{"norm_eps": 1e-05, "rope_fraction": 1.0, "attn_scale": 0.0884, "decay_shape": "linear", "batch_tokens": 65536, "dataset": "wikipedia_en"}
Each number is 50 + 15 x the weight over its row's rms, rounded and kept within 0 to 99. Layers, rows and columns count from 0. The size before them is the row's rms in percent of the matrix's.

# up: layer 3 MLP up, 1152x384, rms 0.0416, rows 994-1029, columns 0-95
# down: layer 3 MLP down (transposed), 1152x384, rms 0.0416, rows 994-1029, columns 0-95
up994 101:50 30 33 30 30 51 72 35 64 41 55 47 57 68 61 58 23 36 48 59 46 46 65 68 45 56 54 73 48 80 67 51 49 49 34 38 76 50 80 46 39 38 60 72 58 92 60 60 38 55 51 47 31 59 60 34 37 54 29 57 20 32 60 43 67 40 58 44 39 42 39 71 39 81 60 50 42 64 64 65 59 35 53 76 65 63 69 43 46 54 79 49 36 53 40 70
down994 085:45 77 62 74 73 52 41 57 33 56 47 65 46 52 37 32 73 58 62 32 34 56 26 42 50 50 49 29 47 26 29 60 55 48 61 58 22 57 19 61 61 74 45 25 30 01 38 36 55 48 54 61 59 35 41 73 61 48 67 45 82 77 39 59 45 72 43 50 47 60 70 44 69 22 24 50 54 44 41 38 50 56 63 22 30 38 28 66 49 58 17 42 73 37 60 36
up995 091:44 42 48 44 37 31 25 31 36 35 57 42 50 55 50 66 60 44 54 58 20 53 46 54 59 30 57 58 30 76 55 48 58 34 36 54 29 51 53 29 67 64 74 32 64 62 39 70 59 75 27 43 57 70 60 47 50 63 22 66 20 69 70 69 36 28 24 40 37 48 82 63 46 37 48 45 57 52 54 29 67 44 62 75 65 41 57 56 49 54 48 68 56 35 17 43
down995 102:46 64 55 53 64 76 68 30 57 60 44 61 59 35 54 39 38 56 48 49 74 50 60 40 35 60 44 55 70 24 56 66 35 46 52 36 65 36 67 67 43 60 33 69 53 23 61 34 54 34 72 54 35 47 45 54 57 34 71 49 72 41 28 39 62 59 66 75 71 38 19 31 56 67 49 61 40 42 53 63 43 62 33 32 44 63 61 45 60 34 51 31 54 47 76 53
up996 094:48 38 53 48 41 37 69 43 26 40 56 44 74 74 38 47 47 55 32 34 68 58 44 42 85 39 20 51 46 57 68 31 32 39 55 40 43 59 44 47 35 80 59 45 56 38 63 83 54 77 57 42 54 40 41 41 43 58 55 58 48 38 78 40 56 75 47 53 80 51 67 90 45 61 53 43 72 79 58 29 67 47 71 33 33 52 45 34 29 58 44 38 55 82 38 35
down996 089:60 67 48 56 75 66 38 49 66 61 49 59 37 51 63 58 50 44 75 61 36 43 48 62 22 52 83 50 44 52 44 67 66 49 38 53 53 40 60 51 58 24 31 49 42 62 43 10 43 37 41 51 51 49 53 78 42 45 42 44 51 56 16 46 53 23 38 58 19 41 35 28 54 51 56 64 35 16 46 60 38 47 31 64 52 40 62 77 58 34 60 66 37 06 50 63
up997 108:32 55 62 45 45 68 57 53 60 40 62 48 49 45 50 54 35 37 52 51 56 44 54 41 49 20 65 41 32 51 41 54 44 65 68 59 48 77 47 28 33 39 44 53 36 28 78 50 55 21 51 24 41 40 69 55 44 57 31 29 74 70 55 32 45 44 19 53 41 44 56 33 46 55 42 37 29 65 39 42 45 49 67 70 53 71 59 51 61 33 61 49 34 71 37 48
down997 110:58 44 41 46 52 30 30 49 50 45 42 50 48 57 54 42 65 59 52 51 36 53 50 56 51 64 50 50 68 45 57 40 62 42 34 40 46 26 52 76 71 65 63 58 72 64 31 62 60 84 51 73 66 62 41 45 61 34 51 77 26 34 37 65 54 52 65 47 59 70 45 53 49 53 60 61 61 35 56 68 73 53 28 26 48 17 36 62 30 62 39 48 70 30 63 38
up998 084:47 42 50 80 52 41 56 45 56 56 39 35 36 39 45 49 71 59 42 46 00 38 64 37 59 52 51 50 59 71 38 50 55 48 65 24 28 72 64 57 77 54 55 47 48 67 34 27 12 58 57 47 59 60 61 43 56 51 50 62 58 49 59 34 66 65 60 30 49 56 27 50 61 45 36 17 31 55 51 59 61 52 93 47 60 39 46 45 12 58 43 29 49 72 41 42
down998 082:48 44 59 16 50 51 40 46 45 50 62 74 61 64 40 57 43 40 60 42 92 60 32 58 46 54 50 46 55 21 61 48 42 54 38 80 66 49 51 28 11 52 50 51 66 12 75 74 70 43 23 47 43 38 21 39 36 47 36 33 50 51 42 62 44 31 30 58 58 41 79 35 36 54 75 87 62 51 54 48 43 45 00 49 38 60 63 59 82 25 46 70 44 29 46 50
up999 105:76 42 37 65 55 52 87 49 47 83 70 96 87 44 34 51 29 58 54 14 25 62 54 48 40 49 47 39 48 52 58 35 48 42 67 52 49 51 46 50 33 37 60 20 50 74 22 59 49 49 38 46 59 50 50 45 49 51 36 88 59 50 59 39 32 35 61 57 72 64 72 56 39 48 67 54 49 47 65 65 48 64 52 39 53 64 41 47 32 52 27 51 38 50 55 38
down999 098:26 46 51 27 45 52 30 43 56 23 21 06 21 47 73 59 72 57 44 87 58 44 39 64 77 55 54 41 42 47 45 56 60 58 30 56 52 53 60 37 67 62 38 77 48 30 59 42 65 47 55 52 27 43 37 50 48 46 61 19 40 54 37 57 80 60 41 41 33 27 29 51 64 54 33 50 58 47 37 53 51 37 54 46 56 24 54 67 60 40 70 55 54 54 49 57
up1000 101:36 36 44 29 66 52 55 50 51 53 41 31 33 83 70 59 46 34 70 44 16 45 62 45 57 46 05 38 69 18 60 39 38 44 69 42 70 62 72 64 32 75 74 52 54 25 54 38 47 47 34 46 46 50 62 43 57 61 49 57 31 47 51 65 63 51 64 43 60 49 64 58 51 49 46 41 34 21 50 53 48 46 43 34 28 72 46 55 60 46 75 69 27 40 53 52
down1000 100:62 72 55 67 32 52 29 57 54 51 64 75 49 40 39 40 60 62 34 40 78 56 40 43 51 37 95 55 33 95 45 54 51 57 45 62 50 38 25 43 72 25 29 49 44 60 42 68 50 45 75 66 53 52 28 60 49 37 43 44 58 69 48 36 56 32 47 54 39 62 52 42 46 45 53 64 51 70 53 51 52 60 72 51 80 37 53 39 38 49 28 21 61 48 46 43
up1001 094:36 38 40 54 32 39 61 75 53 38 69 56 42 38 51 57 67 49 49 57 63 36 38 44 52 36 47 63 47 36 61 50 46 30 31 61 46 69 36 54 32 43 80 35 30 41 50 70 38 60 28 73 42 52 44 42 44 60 31 45 46 50 50 53 52 61 44 38 88 40 45 41 62 55 46 44 35 53 86 52 73 64 69 44 41 69 75 59 35 59 73 62 39 27 66 40
down1001 087:52 67 61 42 59 56 51 25 53 73 35 38 65 60 40 38 22 64 38 26 49 67 56 49 36 74 46 36 57 59 42 46 63 72 71 50 53 35 59 36 58 68 29 65 66 76 49 34 57 41 65 09 55 53 55 50 46 43 55 49 57 48 61 39 38 49 57 62 06 55 64 61 29 52 50 61 65 54 09 34 35 43 36 55 58 26 31 34 74 39 32 39 65 60 39 66
up1002 099:63 68 61 30 47 55 48 52 56 62 36 53 48 38 47 51 53 68 49 37 34 32 51 69 37 24 34 39 47 23 83 36 42 35 60 55 63 66 52 50 50 46 88 55 41 50 43 54 70 36 62 38 44 35 47 63 40 62 39 89 50 67 34 41 66 27 58 55 78 68 57 59 41 26 43 64 55 81 49 83 50 68 35 48 55 61 49 60 54 39 48 39 37 62 34 48
down1002 095:34 31 17 63 72 40 56 49 42 37 58 45 51 79 56 48 46 50 42 75 51 55 45 22 79 78 75 59 58 79 18 48 66 67 45 45 37 54 68 57 51 59 31 27 67 44 45 59 15 54 45 60 58 60 63 45 42 34 54 16 61 39 60 44 41 85 48 35 17 23 59 38 61 70 61 48 47 25 55 26 60 32 50 58 35 46 54 30 53 59 63 69 52 32 65 58
up1003 111:26 58 56 27 45 45 58 63 35 25 50 39 40 88 39 52 61 53 44 54 60 55 47 60 63 66 57 70 55 57 63 86 62 62 73 45 74 57 56 47 41 62 39 55 44 44 40 34 49 24 42 43 60 26 48 36 45 66 68 33 58 45 25 46 47 45 61 79 58 74 52 53 19 57 44 13 39 26 56 49 58 62 41 51 64 86 39 45 33 87 54 45 45 51 74 61
down1003 106:76 37 51 69 67 45 33 54 60 81 64 72 59 26 65 29 44 38 56 40 48 42 64 44 33 21 58 44 46 44 24 05 18 38 23 57 37 39 49 66 58 44 66 52 67 56 67 61 33 89 54 63 43 63 59 62 59 31 45 58 41 60 71 77 48 35 41 12 36 12 46 59 86 45 44 69 65 56 41 62 50 49 53 48 30 14 65 67 78 24 42 69 53 33 32 51
up1004 095:48 29 48 38 68 49 51 75 46 49 60 36 32 55 38 44 73 36 55 32 45 48 40 51 76 41 35 51 58 56 53 52 20 46 35 44 58 41 24 64 45 46 66 66 39 33 35 41 46 48 65 29 15 55 57 37 34 30 37 55 63 47 55 21 33 46 15 44 28 65 32 50 48 70 82 39 42 61 54 39 44 45 58 49 46 39 46 52 57 31 45 23 50 50 52 40
down1004 085:40 73 49 63 36 57 52 23 48 51 36 82 74 55 61 52 24 56 49 71 51 56 51 48 26 46 64 52 51 48 60 58 75 56 69 49 33 59 58 44 50 58 40 46 66 74 73 42 51 60 30 74 77 50 42 58 64 71 57 44 36 51 35 75 61 53 79 56 58 47 75 54 49 37 31 58 58 40 36 49 49 73 33 59 64 69 50 50 67 55 70 83 39 43 48 67
up1005 104:46 52 52 21 59 53 45 48 38 81 61 35 35 51 41 54 48 47 14 47 60 51 71 42 40 67 34 56 50 60 36 50 42 49 60 66 64 39 47 30 60 42 66 53 33 75 77 49 65 64 46 59 76 38 46 57 38 44 36 39 57 72 92 83 43 63 40 19 45 73 53 44 63 56 33 64 57 67 68 46 58 59 62 57 42 64 77 28 53 32 51 47 12 72 54 52
down1005 106:50 48 51 75 48 60 33 58 75 24 40 68 68 48 41 34 46 50 74 59 48 60 40 45 57 23 78 61 50 62 67 51 66 41 34 43 37 69 57 58 47 63 32 55 63 28 29 53 59 34 43 49 36 64 45 33 61 52 55 61 58 50 22 22 61 30 64 81 46 33 35 69 45 53 81 27 31 21 39 71 27 34 40 38 56 50 24 65 42 69 55 68 79 36 46 46
up1006 098:49 67 48 30 49 35 40 60 29 43 39 51 44 55 25 36 69 14 52 36 39 56 61 49 72 52 55 25 38 48 55 43 25 29 43 93 45 72 43 54 61 38 44 35 68 79 39 66 48 45 59 44 48 30 31 46 63 55 60 30 45 49 33 44 72 55 52 26 67 70 36 55 56 66 52 34 63 44 51 40 29 40 37 54 48 45 54 79 45 60 61 53 38 52 59 66
down1006 101:57 34 46 51 64 62 56 43 62 46 57 48 51 59 67 76 31 88 43 76 52 48 48 63 20 43 47 71 61 47 43 46 75 54 48 21 60 39 44 34 56 61 48 52 41 22 57 29 37 67 56 59 28 56 63 72 48 48 37 63 53 43 48 67 28 50 42 82 31 40 63 47 44 50 37 75 38 50 57 54 74 65 58 36 34 65 49 23 49 40 44 62 55 35 47 46
up1007 086:85 59 40 34 56 65 64 50 44 45 64 53 58 48 34 53 61 69 30 49 51 44 75 76 88 47 45 66 46 42 51 43 39 50 42 70 77 27 41 66 76 59 49 58 60 43 52 57 36 56 34 52 35 56 41 59 52 55 42 14 51 64 49 45 45 37 48 45 43 56 37 58 50 66 16 66 57 35 32 33 61 57 32 73 68 34 54 64 74 37 65 57 46 40 23 84
down1007 083:21 34 59 67 35 34 23 52 61 51 36 41 48 48 62 55 30 36 72 64 56 58 61 31 16 53 55 47 58 43 53 57 57 23 54 26 41 72 53 29 16 21 45 23 37 55 51 46 55 42 65 49 71 48 52 50 56 55 65 68 41 36 51 62 72 41 49 51 48 29 67 27 39 51 57 45 48 59 63 57 34 47 40 37 27 62 61 52 27 54 37 36 70 45 64 15
up1008 093:42 61 60 33 46 40 58 19 17 45 31 59 46 31 55 59 47 58 38 61 28 70 67 48 73 55 48 56 71 64 53 74 29 30 63 42 30 36 48 63 68 39 51 45 73 69 45 52 55 50 47 32 41 27 33 55 04 45 50 21 33 66 61 73 39 30 44 51 47 51 40 29 26 63 40 64 53 57 31 59 71 25 49 67 72 63 54 47 79 34 32 33 14 59 58 42
down1008 098:61 30 45 43 59 55 62 36 69 57 67 45 41 61 32 41 48 32 61 22 51 67 63 46 67 48 39 51 46 60 72 48 69 60 56 50 35 89 70 56 32 52 69 60 27 53 50 40 52 51 44 62 42 64 54 59 89 50 52 52 77 51 41 68 70 50 56 42 41 40 81 47 69 47 69 54 21 38 25 60 37 72 40 52 18 30 43 45 36 84 40 45 70 51 40 57
up1009 099:57 47 50 67 53 20 14 27 74 32 64 50 59 37 61 59 42 64 68 50 47 47 53 68 49 39 57 63 77 48 46 31 30 58 42 67 48 50 54 73 53 50 60 40 55 70 67 70 44 33 51 62 45 45 51 41 36 73 58 75 71 42 48 56 45 68 77 83 39 55 44 34 40 34 53 41 53 71 61 47 51 51 59 54 73 55 50 56 53 49 28 65 15 43 32 77
down1009 106:29 44 38 35 54 66 80 60 34 61 32 65 42 71 56 41 63 47 44 70 61 52 64 53 35 61 46 53 34 49 56 65 84 44 62 47 61 49 41 31 24 75 41 64 48 37 07 38 56 83 55 35 61 64 62 58 67 54 31 24 58 57 34 52 41 43 17 23 59 44 57 67 33 67 42 78 64 40 37 53 39 33 38 45 36 36 57 36 43 53 75 42 80 62 62 47
up1010 107:41 55 50 68 79 53 51 47 24 55 61 72 43 38 60 18 43 47 53 49 58 49 39 57 34 37 23 42 79 39 39 67 56 83 42 53 53 62 39 48 45 50 46 59 47 41 24 57 75 03 54 46 43 49 61 56 43 47 81 42 53 32 54 56 36 58 41 48 37 31 38 34 21 57 45 54 52 38 53 64 45 31 34 39 44 59 82 57 57 81 40 58 42 43 63 63
down1010 109:56 53 51 26 35 41 54 46 67 44 44 25 59 72 39 86 44 51 55 46 26 60 73 44 76 56 80 56 22 49 66 27 40 22 58 35 55 33 68 72 52 61 66 45 57 60 67 56 34 88 59 54 48 59 53 55 58 40 24 63 50 63 53 43 66 46 68 48 60 79 53 67 77 49 48 34 44 60 45 51 54 62 65 56 60 34 16 46 36 12 42 36 53 49 45 43
up1011 104:45 32 46 57 62 31 40 69 55 40 26 76 54 48 51 80 39 32 36 63 39 53 43 48 33 28 53 39 65 76 38 47 29 53 52 39 35 82 81 39 26 59 55 42 76 63 46 35 46 44 25 42 46 36 55 76 45 52 55 58 14 38 22 38 73 47 74 32 63 65 44 51 63 59 37 73 66 48 54 55 37 59 46 70 19 58 52 64 39 37 42 75 59 14 45 51
down1011 110:54 76 36 22 48 72 66 41 55 66 60 38 54 56 35 31 78 75 76 28 56 48 52 49 71 70 67 67 37 39 56 48 59 45 32 56 75 26 45 56 60 61 43 71 35 41 39 50 58 44 79 53 63 67 40 27 41 64 33 40 90 61 75 49 30 49 29 57 44 24 61 42 46 35 66 33 29 63 45 49 50 30 66 26 79 33 40 51 49 66 60 09 34 65 41 64
up1012 095:14 53 46 54 39 42 41 34 58 40 29 68 47 37 60 50 58 72 18 59 73 86 39 50 41 20 51 58 65 39 52 40 43 36 46 65 50 65 25 51 45 55 68 38 64 38 32 49 40 26 52 30 24 54 57 32 36 45 55 54 69 58 54 65 37 36 27 37 65 68 54 29 37 61 65 60 72 33 40 56 36 72 40 43 44 48 46 88 66 39 35 35 68 22 51 47
down1012 095:73 45 39 43 57 51 63 63 36 48 61 46 53 54 37 59 44 33 73 26 30 13 72 52 65 74 55 38 33 63 52 54 53 62 66 36 42 34 72 48 49 50 38 46 16 62 68 47 66 75 49 70 73 43 42 58 53 39 36 54 30 46 42 40 57 64 58 61 38 31 45 69 71 46 53 37 27 64 65 41 69 28 58 79 49 52 58 16 38 57 65 70 13 92 56 64
up1013 105:38 53 55 55 57 75 49 33 61 50 27 70 59 57 46 77 58 68 42 81 45 53 46 47 62 33 36 30 44 72 56 42 21 46 63 54 54 57 67 58 25 74 29 52 29 33 54 61 36 46 34 52 72 44 32 53 43 47 24 70 68 50 59 31 66 32 58 59 04 27 57 35 26 31 55 39 45 54 30 74 57 45 54 47 49 43 51 50 65 40 44 42 68 45 56 23
down1013 114:48 40 36 49 36 25 53 53 29 42 74 42 44 51 58 35 46 13 65 19 51 55 43 40 43 64 65 66 53 39 52 51 89 42 41 54 48 69 36 41 71 28 92 49 71 78 35 42 50 50 63 61 22 72 68 65 59 53 49 52 29 43 42 47 31 53 38 27 88 60 36 55 94 67 39 49 46 41 64 47 44 59 43 56 41 62 57 55 36 52 47 64 20 45 49 69
up1014 092:69 55 29 38 39 47 45 91 46 20 41 63 48 78 49 42 55 36 46 41 58 45 28 29 52 88 40 66 32 69 71 58 51 45 55 25 59 44 54 44 40 68 20 93 49 41 60 24 49 64 28 67 82 59 37 64 14 54 36 57 73 53 60 68 94 49 41 59 31 51 20 63 41 46 62 33 59 32 49 48 26 34 56 51 53 52 51 43 31 44 59 42 29 37 63 45
down1014 090:28 48 75 67 65 51 50 19 60 77 65 37 44 16 43 60 56 72 42 69 38 53 56 65 54 16 60 34 70 44 32 50 49 54 42 75 44 61 45 64 58 32 64 24 64 59 37 70 60 42 62 40 41 59 66 40 80 34 54 50 36 31 34 33 03 49 68 68 75 50 68 41 61 57 31 48 46 58 47 57 75 53 48 34 51 57 63 65 67 55 44 57 78 63 36 38
up1015 082:35 17 49 27 66 00 45 39 19 71 35 61 41 51 55 39 61 63 66 47 19 67 44 52 47 71 31 25 48 38 59 58 53 52 56 51 26 60 40 36 55 47 52 56 41 43 59 40 19 52 60 51 35 42 60 57 55 69 67 52 61 76 36 34 41 49 38 35 17 36 51 30 27 40 62 26 70 46 41 37 63 47 56 69 43 49 64 35 43 54 29 55 48 42 50 64
down1015 077:67 83 44 69 28 99 53 63 82 42 74 38 56 53 35 63 44 27 43 60 85 23 54 50 52 34 73 66 52 79 44 52 50 37 46 42 62 44 55 50 49 52 61 45 51 59 48 57 82 45 52 33 62 58 48 50 45 19 16 66 47 17 56 68 48 53 52 64 72 53 54 64 78 60 48 81 31 55 50 69 39 48 38 40 33 50 35 66 52 36 67 40 44 60 47 39
up1016 098:46 45 21 29 67 61 78 52 51 43 40 36 55 62 37 35 67 32 36 52 54 46 44 60 31 48 47 28 56 52 42 55 64 70 51 56 37 56 24 58 28 61 65 50 45 71 42 65 47 60 65 44 50 66 47 32 52 40 63 26 51 61 63 21 67 75 70 54 54 52 32 61 33 48 64 10 30 45 24 36 46 37 51 66 55 48 59 66 52 63 73 48 45 34 36 33
down1016 093:41 46 70 63 47 46 27 35 44 47 48 48 51 62 60 72 31 62 57 58 45 42 62 53 65 59 59 66 49 51 45 38 38 47 44 31 46 42 62 45 68 41 49 38 58 29 56 41 40 49 41 66 53 46 57 70 44 54 41 65 51 39 32 79 35 38 28 32 18 41 58 30 72 57 39 66 47 54 59 60 64 56 46 32 35 63 43 36 50 29 41 36 50 64 51 65
up1017 100:45 49 42 37 67 45 70 68 48 18 35 74 62 75 58 58 42 78 53 56 44 61 35 30 61 59 64 38 54 43 53 45 36 85 77 34 80 87 88 61 52 77 13 48 45 55 62 38 44 51 49 62 70 52 52 73 53 41 54 45 35 62 45 64 38 52 52 65 43 19 17 33 33 56 76 41 20 59 56 70 27 40 59 24 88 43 51 65 51 55 28 54 53 47 63 49
down1017 098:67 50 52 48 23 64 31 36 45 78 37 33 33 27 43 36 68 31 51 48 63 39 72 79 47 21 50 70 61 46 68 60 60 12 20 67 34 27 28 52 54 28 94 62 64 35 31 48 61 46 38 46 21 44 49 25 48 60 57 57 67 32 52 32 72 36 61 31 64 63 89 73 61 48 41 54 79 50 35 45 59 63 44 73 35 50 47 36 49 41 60 35 38 52 34 63
up1018 106:29 44 31 49 62 56 20 55 48 25 59 60 53 43 64 47 50 74 42 42 26 15 35 65 45 26 70 64 60 37 08 60 32 11 48 55 44 30 70 61 11 30 65 73 70 56 61 63 20 49 80 61 43 65 38 47 49 55 47 59 74 60 35 41 28 28 37 45 53 58 39 40 60 47 43 49 25 49 59 61 61 37 68 58 50 58 64 59 43 63 57 60 55 54 62 39
down1018 111:74 42 49 46 25 56 84 54 57 63 36 38 32 55 39 36 51 44 47 55 67 70 51 23 51 55 36 50 52 55 87 46 54 97 59 62 49 73 27 37 81 69 55 27 40 36 42 41 69 61 41 16 47 41 72 52 47 52 39 37 16 41 57 56 57 61 65 46 39 45 61 68 23 48 57 59 63 56 36 39 49 66 36 55 50 46 40 47 53 36 45 43 36 27 45 66
up1019 097:52 42 28 49 60 60 46 56 51 65 42 34 61 51 36 43 27 55 41 52 40 49 38 49 54 77 60 43 57 47 63 38 37 20 57 21 36 24 69 45 52 42 51 47 50 66 44 46 24 46 61 52 47 31 78 72 67 70 39 59 48 52 28 43 72 46 77 14 39 40 72 81 41 41 65 36 34 49 55 41 36 33 53 37 48 35 43 30 67 20 48 51 35 63 64 42
down1019 095:54 53 62 43 49 35 62 57 59 36 52 73 33 51 53 60 66 43 61 48 50 47 67 57 23 23 38 54 38 62 26 56 68 74 50 69 63 93 33 53 41 51 59 61 38 31 51 44 75 40 42 46 62 67 18 38 34 29 77 33 60 49 59 45 48 60 35 97 50 50 22 34 55 58 34 61 59 59 37 78 70 88 35 70 54 70 60 76 20 85 59 44 47 33 43 62
up1020 054:47 20 66 66 24 38 57 35 37 74 31 52 45 53 77 74 60 57 45 33 47 39 44 63 48 73 41 45 44 34 67 41 64 45 45 26 52 48 34 50 32 48 65 37 66 69 71 62 46 02 55 34 43 20 44 58 47 54 32 25 67 51 48 37 35 51 19 32 58 53 50 55 41 58 18 51 74 40 64 67 38 29 67 45 50 70 61 24 49 42 90 40 39 45 50 12
down1020 075:46 51 89 63 32 43 63 32 46 77 46 50 52 51 49 74 72 38 42 28 62 50 28 59 43 70 33 41 54 30 55 33 70 38 49 24 46 60 47 68 50 52 54 72 44 40 75 65 47 15 56 40 36 36 42 39 47 45 24 27 66 25 67 37 34 50 32 53 45 52 57 68 39 50 35 57 87 34 70 75 35 33 59 51 39 60 40 29 56 53 90 72 50 61 69 27
up1021 097:73 34 34 35 25 63 55 46 50 70 51 20 40 24 22 49 25 44 16 51 53 57 37 37 83 62 45 57 50 43 40 29 61 68 51 52 72 43 62 70 61 45 51 26 47 43 54 37 67 49 71 30 28 64 52 26 27 77 36 48 62 37 27 33 53 31 24 35 46 50 41 59 19 34 46 38 47 35 77 48 42 35 43 35 41 33 65 45 52 68 80 41 40 36 55 28
down1021 091:33 65 63 64 71 44 32 55 62 20 44 82 60 74 78 54 73 58 84 56 40 34 44 63 22 41 56 58 60 52 61 83 45 37 47 51 12 45 32 39 34 54 44 78 47 49 52 59 32 54 30 60 63 47 46 64 85 18 61 48 27 58 68 53 36 93 75 61 51 54 56 40 86 67 55 61 44 60 37 53 64 55 42 71 54 59 30 51 60 28 22 62 49 68 49 71
up1022 096:40 30 45 39 20 62 61 46 60 32 52 33 55 46 29 50 45 49 50 66 47 65 55 34 48 51 54 67 77 55 77 41 63 39 51 54 41 43 73 36 65 56 44 50 73 32 43 53 24 22 66 33 49 71 48 31 64 39 12 51 38 41 52 54 77 63 57 49 75 33 34 74 45 25 52 49 25 31 69 67 30 41 72 22 49 22 53 48 75 37 56 52 53 54 53 46
down1022 090:52 65 56 55 67 47 42 72 47 54 58 71 59 62 76 46 57 60 49 26 58 22 35 63 49 45 51 28 37 51 47 51 35 52 48 44 56 61 19 69 24 38 57 48 38 54 64 41 70 76 33 66 47 44 55 55 46 59 87 53 62 55 49 40 28 36 51 59 37 61 58 38 49 78 52 58 71 73 32 33 57 51 26 80 59 84 53 43 32 73 40 56 47 53 52 44
up1023 095:52 54 31 55 44 60 52 51 31 59 54 68 57 95 46 42 61 60 77 42 29 59 47 57 70 46 38 36 59 38 30 44 35 37 48 76 47 30 52 81 56 82 41 85 33 34 64 43 49 41 42 52 49 81 42 64 14 42 45 70 56 56 48 56 60 80 51 36 32 52 35 29 53 64 48 71 42 37 62 48 51 15 80 27 55 38 34 54 43 29 62 52 38 63 46 18
down1023 090:53 35 57 29 55 42 59 56 82 34 55 31 49 15 46 59 52 49 34 47 83 47 45 43 40 38 52 58 47 67 72 61 64 53 49 25 59 81 37 29 30 13 56 21 74 61 29 58 62 50 64 56 60 32 56 35 79 55 53 23 54 39 51 27 47 21 58 61 71 51 61 67 51 33 37 41 57 58 28 55 50 83 10 67 54 74 60 43 53 81 31 48 69 44 50 80
up1024 108:67 56 34 43 41 26 66 36 61 62 58 68 67 40 73 49 33 56 27 31 18 55 75 49 53 49 24 55 68 55 45 48 47 48 55 55 47 76 35 62 41 55 55 35 55 52 46 52 41 53 53 56 63 53 28 69 65 57 70 57 38 92 60 27 46 57 67 55 53 56 24 43 54 47 66 68 46 76 49 40 74 60 35 65 39 51 52 65 39 61 38 62 36 42 38 44
down1024 108:27 49 53 52 65 68 33 37 44 30 40 39 35 58 47 48 70 61 70 70 72 32 28 37 46 29 66 35 27 60 61 47 46 54 36 32 66 48 67 32 48 60 36 57 48 45 42 56 44 43 48 29 27 41 68 44 35 44 25 47 55 27 43 56 55 58 26 53 48 30 74 55 46 61 39 41 60 20 53 39 15 28 62 33 49 47 37 37 64 34 49 35 55 40 61 52
up1025 105:43 51 25 58 54 60 86 50 27 86 10 74 49 44 50 53 65 96 42 41 59 40 31 56 41 40 32 26 46 56 69 37 39 50 53 34 61 39 67 46 30 51 54 36 63 65 38 62 66 64 40 69 70 68 68 47 65 42 49 65 37 70 64 61 46 69 59 76 00 29 72 73 81 38 55 55 11 45 39 67 51 51 53 44 56 59 61 34 59 75 50 45 45 47 28 55
down1025 091:46 47 86 52 49 35 18 51 84 09 84 28 39 57 43 43 39 14 60 52 42 70 64 43 51 60 61 65 50 40 30 56 65 61 39 54 34 48 29 50 90 44 59 49 41 44 70 47 33 41 65 35 41 41 26 63 26 47 51 47 55 33 38 29 56 32 52 34 97 66 19 25 22 76 41 44 76 59 68 47 41 53 49 47 57 55 51 66 39 29 51 54 54 58 64 43
up1026 095:51 47 31 39 53 75 30 47 50 34 41 56 81 38 35 62 30 36 52 46 27 30 58 42 29 65 81 60 67 45 47 67 85 38 23 71 41 52 61 47 58 56 48 43 41 43 45 38 48 47 68 46 45 64 49 52 63 67 44 39 71 54 21 56 31 70 34 41 71 46 62 59 52 39 33 84 23 61 50 65 48 45 33 76 31 63 50 32 48 54 73 61 30 31 17 52
down1026 087:38 63 82 61 49 29 93 46 52 68 48 43 18 60 71 39 81 67 38 50 68 78 48 57 73 47 19 32 35 49 63 51 28 74 72 43 55 51 26 43 43 41 50 58 62 61 42 68 59 44 42 49 55 35 61 51 40 37 58 65 41 56 69 68 74 45 65 51 22 49 45 39 34 64 54 22 75 46 57 44 58 47 70 23 49 55 55 68 40 43 31 41 75 61 60 46
up1027 113:36 58 51 62 39 41 56 51 47 50 56 63 18 79 20 45 43 50 35 45 69 37 43 73 45 45 53 42 59 50 29 55 37 44 46 61 44 32 58 25 20 76 37 36 49 57 30 20 46 64 59 56 51 64 39 34 33 49 59 63 66 41 09 45 21 54 91 65 74 50 43 64 30 37 53 63 56 48 67 63 59 45 45 63 29 31 76 38 45 50 69 52 22 36 64 50
down1027 113:54 47 45 39 45 52 38 54 43 60 41 38 84 31 84 35 68 75 60 52 41 52 49 18 60 33 48 41 29 43 66 22 59 38 68 36 64 74 44 80 79 46 69 60 35 59 58 67 31 31 34 54 48 49 50 63 78 41 44 37 41 67 76 79 80 43 02 55 25 63 72 57 80 52 46 54 37 46 35 58 31 46 69 32 84 75 26 30 48 47 28 42 58 59 41 48
up1028 088:23 40 32 34 52 60 25 20 38 46 36 65 63 37 48 59 39 76 41 46 40 74 42 63 80 53 59 36 76 67 42 52 28 71 50 40 66 47 59 52 63 53 43 32 36 73 33 42 38 38 77 43 35 29 48 31 81 38 58 65 37 25 34 47 70 20 59 38 33 37 40 56 55 58 39 24 50 27 58 75 60 43 45 57 65 46 52 72 65 52 24 55 00 36 55 45
down1028 079:78 52 52 55 49 52 73 63 57 45 53 56 37 70 49 42 60 36 54 56 49 16 66 32 34 35 40 52 05 35 53 49 61 38 51 66 57 54 39 34 48 52 58 71 68 33 77 53 50 66 27 48 68 61 51 58 19 49 47 37 66 83 67 49 32 73 36 57 57 47 67 44 47 56 57 87 52 76 39 40 43 59 62 41 53 45 41 29 38 48 70 47 99 72 40 50
up1029 105:04 62 30 23 50 30 73 73 84 49 28 37 53 46 27 41 33 65 28 55 50 37 57 37 61 29 56 53 44 47 55 86 75 51 38 48 33 79 88 24 40 57 75 19 51 49 72 60 28 46 61 60 42 42 51 59 42 48 45 48 48 62 36 73 59 34 59 51 36 86 43 66 29 39 69 52 30 52 52 33 50 32 39 44 41 54 77 53 82 55 42 32 31 15 64 61
down1029 097:97 32 64 67 62 76 21 35 41 47 73 79 47 65 80 57 68 44 76 53 58 63 48 68 41 71 37 28 58 55 72 09 27 68 73 46 80 43 14 72 44 34 31 75 52 53 46 42 61 61 40 54 61 48 43 46 58 59 58 48 53 52 61 30 43 63 43 48 52 32 64 31 63 63 39 38 49 70 47 57 58 53 65 51 58 54 34 46 22 57 60 65 59 79 50 41